Part of a small language model's weights: untied embeddings, a variant of Muon for these matrices.
Each number is 128 + 24 x the weight over its row's rms, rounded and kept within 0 to 255. Layers, rows and columns count from 0. Numbers have three digits each. The size before them is the row's rms in percent of the matrix's.

# layer 5 MLP down, 512x1344, rms 0.0517, rows 369-482, columns 1288-1343
096:192089089147118133090127136129127166123109131113158132166103117095090103109127147145061147146144138128107169138171136147133105140156112139115157131112113105104102156127
100:108110161078110173160091098096143127099118129154166137156154115106150110088101141150128128146105106122094142116113129101134125106140114146108159132153138106123132124101
102:105126079113130114105135111144130105123093157118094161133129144125132157159166136125118186097173159129122132124124115151130151133103124154147155111143112111189133145115
100:127115126127109117152137071123128123128105142105134155097151174156102097102143088115130147152122140098100085123130148135150121108109156111152156149141139160140110140128
100:150113184109089126162131133154155133095123126070116096126161128076127120131118128090127120159145158155125116133142139143154144106143112105129119146121172167123155160138
100:134123136119108157155099121142167126113121135171137115105139116146136146135059131139135094151135114098141121134105115153131127119129106120109133089115117154129106188173
101:143093109105148128085109137109175082149100166171104122164136146138138127126112129162158131172101098089134184107129163127148141149133108169117144128076142107115118130116
102:119141127179119131094144134097106114112169144122156147152161116093174116106140138107128127168127127134141108086084149114142130146115129119091145118127123134095085155156
099:140132126141136150136142119138140108101152140111116121096135123141122119129094192147152101139101138138084103117168138072142176085130088137154104137121119143109139122129
099:155128089075146108099108130111091148129124106137078122106101093119116145179135136111108124146134082144142144137125197116152103139104144116148100112077125112142202147171
105:122162106165125095138094131123134133118104128143147140117179096103144156146126127126107111117118110092140131133090122145103159138120138111137149122148152157143099136141
104:113140103161119120155165124107122111162141135114102109129145137133115152100084098140118127132129124163183129123123080133178079156145106116125119092172141142090058108096
101:130136092128146133158139100108118139122095110109125153137133119131122105185096179108160192156126131119116147146094135141140149138133146149130120115105127111160094107128
100:138142120129132137124144122131144088121103079136157146121144087103101131168120120138139139102103101093106163154095098098110130136120085109139167158166123123089151114161
101:155095079111162078158155135149103131152149135131118109145126150110146128112104123143115098170169107147110138137169118134056086127150088153147150156122135155059133139116
097:122161133142138134129157101154097117100126147137119130138130109192153145150101109156125112123148139148109121147125108154174131137122112162133083068128123154142129102145
105:120107146132111109105152164118121158114122113138101102160138170137106103123122091129102129104118134097155149115095137180131107129157140122146118121113140092133136128145
106:140109145152150136095118146146155091097133148153122093147120106125141096143104070158146117122150178124124141160165135153140148156119122145134148107107161162121156134137
099:089139107152114176098093169101153103119109133177104109114096121145112108134138104132141150116148106157157125161158091154126147152162087126119149126076130101096118109117
099:121151152123115090165121144162121146121106144084127110115103158141139164114080121135145140134139069126140148109109102119145123126172129131111088126128137124137084165137
103:176098112106141128137147094139108140145135103122117131129100171102132177109175132081131150104170130088154113119126115149127078136083155105143123136139126116140174150136
103:176121092123161112112136094075154095150141121118107141140142093113128119086120173118137146133134132127162122154113142158153150149101105152107083105103171173124107119099
099:153134155146145140180115114135128135136141160124116154141139101129113111164179136134134132149120155095106101159162160121141119117146126130085131124130149157154148096085
103:110148122132138147116130161129127141114105098132105112132144094176094066141141147156158111133109162189135124106130079117124138112154127110140137127172116134099143156152
101:091155175143148148115134136079165141095132095101146142174123165145134144080087110168112133127128109121105085167092137133103099111124135131176153133136131153121162112148
097:099123154118130147138133159104112127124143093127160133114134153135124096143128096088151098133142146077089154129126138096141117114117147113129134102125134115154138108128
096:142126136115138127164129128092138137116133174148139100142127099113125088141157156157143128147144160122104159134164168132137089116086130129131136131118134128088123169146
096:132120093139131158127090131155152144152120132147129164124122136100103108152140114123089131094109154109132112155117133148128108104158147114148080157119118080153135113128
102:139137116178110154138129116124162112159090094107113127147132157166111141085131140207145122134108115144176121147150129157151114117135127107141094104133102131161120154151
099:132122119139126151121142148146118127105121130139102136127132189105120183145150112168112106125121139119107148098112156141135155148094164160099136088135113089097143095149
103:139157154111108083110112157124142125140089127128142118143111092149148158128146131112110118103110138074101127158137126182158119136109124147126133079144113103167151139187
100:159111124151096130142185109107127055150152147165115133127107120070104160128133112130150126129060152145178117109146092140128158094129134087101151138155101145110165129133
100:126107106161117193134142171152078129144097124112130131127126154122136104126125137153154123130064168130142094105114123096114171125100122141155119133117089135186184110132
098:121143096113121167177114147139127133164105143163096140153136126153156090145129099202130138120116093147137171107112136146100130126100168122125170157176197156144140108126
096:130135146092128131107139145110131158107110106140174123120131093140120140116115178157108154082124128075128116103068124154105118173103130083069122121109135164148102122103
097:129144162134156133155159109114116180112166140130165127130106162131114104141156127131084125103135112146130115133119158102107148169093178168103160118151158130140132130132
097:130117074117094129113098125139123137133120113095127119107124109136093108144110132153127103143103082126125109147103069096128128147126147173121124077154142110121104185114
107:147119114133129122119087144114097158095110132099121136092128150115178116133108124137123107109092130110151113117100137126100114144149169161117086118134139131111127135114
097:139140158125122164140134142055175125138134090176106128148149148122149124129123113140120105169086093135130132093148160153149143099115090130141154133143142125075143093109
102:108128133089117118073107104152159149108111130160141165155087146116122153168179134122081159107127141081121138103156107143113120147092126131135147154098116141146111159104
097:134143149121142074122141122121112126095131109106119150120138095099108099122131140148155141155100086117113132160135146136136136142104139111149125098112106099108115114169
100:120122135143145171147161140149107160133078144145143143087133166144096126120132132151145119153099143128141132121142116160185157099124119107118164080182100158082090079146
098:157144077110134115089080092134126144108140156129175132126123143128102117180151152082178145130126146116194139112152096132112140106119172110094129153207117118134113142131
097:130171124162139107121145115083084088158128114134167152109133125129109144119099111159109149119114153113072126159106136145164142095087148153144133103141119113099077139146
097:132144086144075106148122112053141152121117112152115124099123097144172136124106144162129135109130141153126123110124133135129150081106128157108122107126114118094096097101
098:153138149179147115154154136081107115121144139133134109112127133139118136178119162121098126115072117126107122141119143135101160117166143116181146118106146110109125118119
098:119134112094175121121138129133140147126118170107152127149086124181130158133115143129149158125129100107080097089187119094155120128167164134123163110142161117146173129093
098:112090102113111170131141119117136127154150131141155139111173112167143114156152119112117142132130099149124128154173146159146143142138167098124122125136128143104125154118
099:133140129087148132124104099138136111153156081117174121128114178095119129138111128119125114109104112124092162140153122119101092126088116110101145146119118165115132092133
111:136122148129177081094114156146132133152131129108125165160148156092138197114119123149068123133144153098132086140144117175106120119183118104110136176114129109102134133146
097:159162143119131159116121088108153110128154099171114154121141119136112143155138129128142116114144152168120086123173143163131125104135143115089108142098164109091121159174
097:124154136132118120118155115118119141134170109091156178105135179146117118099139181147094144168107119144153134140138154159145111124142125098116161118135163145130134120147
104:166158137150092151136126114164141123101146133115104123083154118173128120110137102161106116147105100152151124078095120142120145108147138158108151151160102129096142112160
096:144150115139126114112180160124124093140140133078094128145127127095155115110115125127144123124140170134133118128123160184095119147147148124152137117144121127077145152137
098:116152128121123163137113115135141114161142130148147121125150140108139133086098109149100130127171113137158097147132148138124169090128139119127136118153114154171136113151
100:123159113146189088111110174126119149148131165114133122126117134119115147102067122153107061150097108087127147159150131085109140116138114141124124136101118098094089123131
100:121100156138112125170154182156103110152153114122120129147102131135112163150113131131120094087145121132108102159118083132123157110093141122120096120164163095142132150106
099:180097173178094129126121145163126165160160132121120124108128150126132153126133103165070113088127132134143119138111134143116087154131116158116118102118160113104109099111
097:170140105118176117101093130135123148113110097122163113120151143084135129116141131116170120149095131123148131106117162099098123120136144161131132131116127111197143132149
100:149110122129134119125164162099132101153109127178151131135118172114105123144127116119134107134081125118142116170133166095135127132129127107138122139148076116111115145104
098:116095129134128146161139124100105128110139062129149155156180136097113173077065120123114156121115114138133137094117096127117093142151127135114122146125174163112122146099
099:109138129130139137143133179124117121135151125081088099104133150108120139149123176125128125164099108102171130102109101137113140115104128123124089128135111116147106113153
102:147135138102101140098134124165118130143156096143158109153133162139107158098141156129144119131104112115151167158096135097072117130083112122073131130103103144151234144126
100:137101126082129144123186114143141109081140142106103126123105146114114151154094132137096126126107171091144093123118143140117108135164132079102162120083136099110124172126
099:130119099154119145130116125130113128124121141093096124163140149125156094134134137120061147159166134104111089094174140087128133156151132128144130132110119145088117095103
095:118126110131112108152145148147118114121157121170155146134115159101145145138123174107113146165129153119121146107119125141130108121106120154170093107122148128137145164087
103:158149161134159070166120136164138075131151148145179139094141106126133146089134141100141150153108123119146156128101144106114120089139134134127092127133157126143127129076
098:164132153118162122119118151118132125098116104137091154105129120132142130112166143151116161122132133165165100156116102143127149119156128139113123125122140129120123133123
095:145165139123098141135106098146185141128096152125109137141137134102107125147108179118167091090160110159116140163125148105088133123114088146108166141134111100128165131086
098:172123141115141140146127168125147078100096124138118099147153101131117164155139133133178104196121120146103102116122145147125125068158120128129115142123151159130113135139
096:148126155081128126152164139117162116111077115100133088096125131124123142134156117123111124133156101123092110107156130123143109117095113177148129131189072152093140146107
102:153133087140141094097172145119132128156134141092085109121095115181143131144142163143137123111122136141130157119114129128111124182116148104124130139148110147165144095143
101:138120173096114123080135144144194123084116141121169149097132105115100075092122109124091134135121131098136137105123145127148112128120155160158120124188121139125146085124
098:118152132155168137109119127100132112114105140117099142145125091071127066118079117134141119134089174131094146125128175080134094111129126168122125150138124123153078101114
103:115130140143116156077122164151162152146144061153117129154116143156114145131108128149129131166092099122117119145159153131133159123147114114110111114098078140110115143128
099:134101136131123145158102131100085141154145133136113131101112145123128096108170142152171138128132166081150127144114155120085156100113138144137122131149120125123146105111
101:122108125136129099119120122119145134156104145121114112097124123197112129131134111106122133123110138136107113096138106082096152081142122155125132157107108185157145095101
097:114142138132163123080133122113121136135119168151105099132109157097118135085134087160112062147128132138135131162112135120136121148105172107120140161106120100108163115138
099:176122077144125128088140120148166131122150119149125137129122139130126144093100088130131137126095133098110128149124129076138150152115121117127144173135148118135115124147
097:106108147164123127142111119165102102130091103117143091131126090142153057137175178101101135144130123120089130185128148133150182134146151131145157094138096154133115126110
096:154116099144196155171133147165141125171132166131142114146136108154111149081131109126164112116146133148118147138127109107139105131146114109107144076168143137105096122154
102:092136099104161118158118113148159150113063145105126104108094133131112118127123131104109122110121127129046159128171115147140141143176125100145139115113085103149182168083
099:107109097135112153131121134156108115134155156121110136113112134095158121137122161143139152093127169149104138116109143101113137131107145136091103102095138120148183096116
098:113123147144119157117153142136119115123139112142154162115143125145106109082135164109077088112092103138143150164140113103121155110135096120126125132086135134131152139112
099:129124097122129123098134147141165137100138123123154132117140145100125129126115100111133131173094150127099129138110108138122105114133159170098110152076132125131115113171
101:111167116082188090149153104111122126147131141098132111116104060147117157091155115139082170164126094157123142171156147112142121107098165161132104114145164105109118128183
100:086128138172105098106100163114134124150119144090132140129100136124111136142088132150087132116161135102141100118143114131134140123105150149124125128141160077159118163079
100:117176095109128115147126103140132142135165110154115180128122141104131169142164136140139147110133103127109143127137115133118148108111110161141119172120165158163112092140
101:140079130085098149101109154152154146177124131133153111154171130134138136130090107105102119122122152129142112114113098092135102118128144145117182102123128136127161137114
100:139138137119156119111111109104093156126108127160117175138117120094098150089136113151125117103122123073129132175089097135116176079124156122133126142136131157112107135169
104:136120065133105123126140119145128128135161120118161098189118125114152098133151140132125130134124131103131096157120109123076133144120152132142122131111093121166126126165
100:142122143113138131083138140144150135108101122160152172110172102131082115170088110139146111171130136126134123105085130146105143100120087122141163124157145114145200133125
104:150137128164140142118109145107183107174107199130134082098120141139114130142115139125121096112113126132116127131114133106097119116133142086110096129158122108122108103151
102:142136118142153135120081149125094127130128115164120117123150136112112130130127131118149121140117139159112109144096103138154112166159146144141121093148163132084104135135
101:125140148143094086118180119115079144142093164100145129134119165147139113105115110132144142166119084172059066102148130140128118108129113174131125159144118201133137187132
099:150152148117102132120113147097153130157141152091115119162097092075109155122122145156127131129142101150123126119140131093105126092122116127115131122130140111155118149085
100:084103137106117118154161120128127080132113120122131152160160135115113165117133169094156127127133134121165114146150159093148132123123153118111110146083144126071149129102
099:151099130141121121124114168128094118072125088181095142126138131144150139106128123103145139153135146129122163158112127123136105114148131115170114122162147097138122091136
103:076154113124132097116213128123121151109199110138119165146096117163139108129139113168083106109128159160092121122135103163101149132133137095082146118162129094137131101119
102:118108130114085091105102112191123071089167125106159141149123147155138116095141132126145175144133184138119125150129164159133105147139124164140123165090102110153097150112
099:134144101147165146076121130148136123135161088100146170136138106145150131122125145135157091155146112150119130133132130148157128174121109101164144119111134114100144124139
101:132149156108162087105143129131100114175159113154186102173137084119107155076155125100117132128097124119098148152159125128148110144131106106134111125114129167124117109148
099:149102113138132132176142114144100212110119146159188142094185124161121118086122143130120127149137130139121106146134105133152155077109146162162143125142111121128117095129
106:120133150138107130139134112097174149123173134133158110144124109140126122093104149068181116140122135168094118068108121115120133132162126096134106137146152053135128160104
099:103100091137095081121113161160133129101076107119117104120129117153110144067123075137128123060092152122113099165137121098154099119155151169114111137094118093146102118146
098:103126168159099146122120124075142153122102125145133142128124110093173143141137155135127081068108089140086116137095160095088159149120108158098117114138098151130139115133
098:177106139130148136108084115149121157128099132097127147122133151118092125110101144126130153167127118128143091114131118097147105125160141099112113116127109111116115129157
099:141123105118157118109117110130129153087114118134138104148116143125125152131120142102149104109093154147142147122108095116155116130119148147136145145128123158093121131164
100:101140131122113159134113146124115132108112158109128149138120110148113142119111057150146145118137126164127097126131104141124115177123154146102129159161099138136151155128
098:132095117149157108133160087141128131112107114124165108133132147106145127076118159115103127100143138136116114149134116127123142125119126105116115088103101169103089144143
092:138078137123139136138176142084114121134138099130138112077135147140127165158115138115121101134104098109122196090154119126111115159135105100050121135136088133114127104156
096:123164146137123113139121119156153133121118137165144130124125121124116113101139122125110123148182136124170128109130100099139109121148140132169202146109129154126127141118
099:073133157118163151173086127131111133123122137146151116101134139131105142134119144119139133101115095173102118140156158109122150099136186127116138124157124133108130171143
098:140147120128188080106139141164143134140173115118119140112103175139118122131125144134116126150114130122069175168108124094109070138141109093090133138129150154173157101169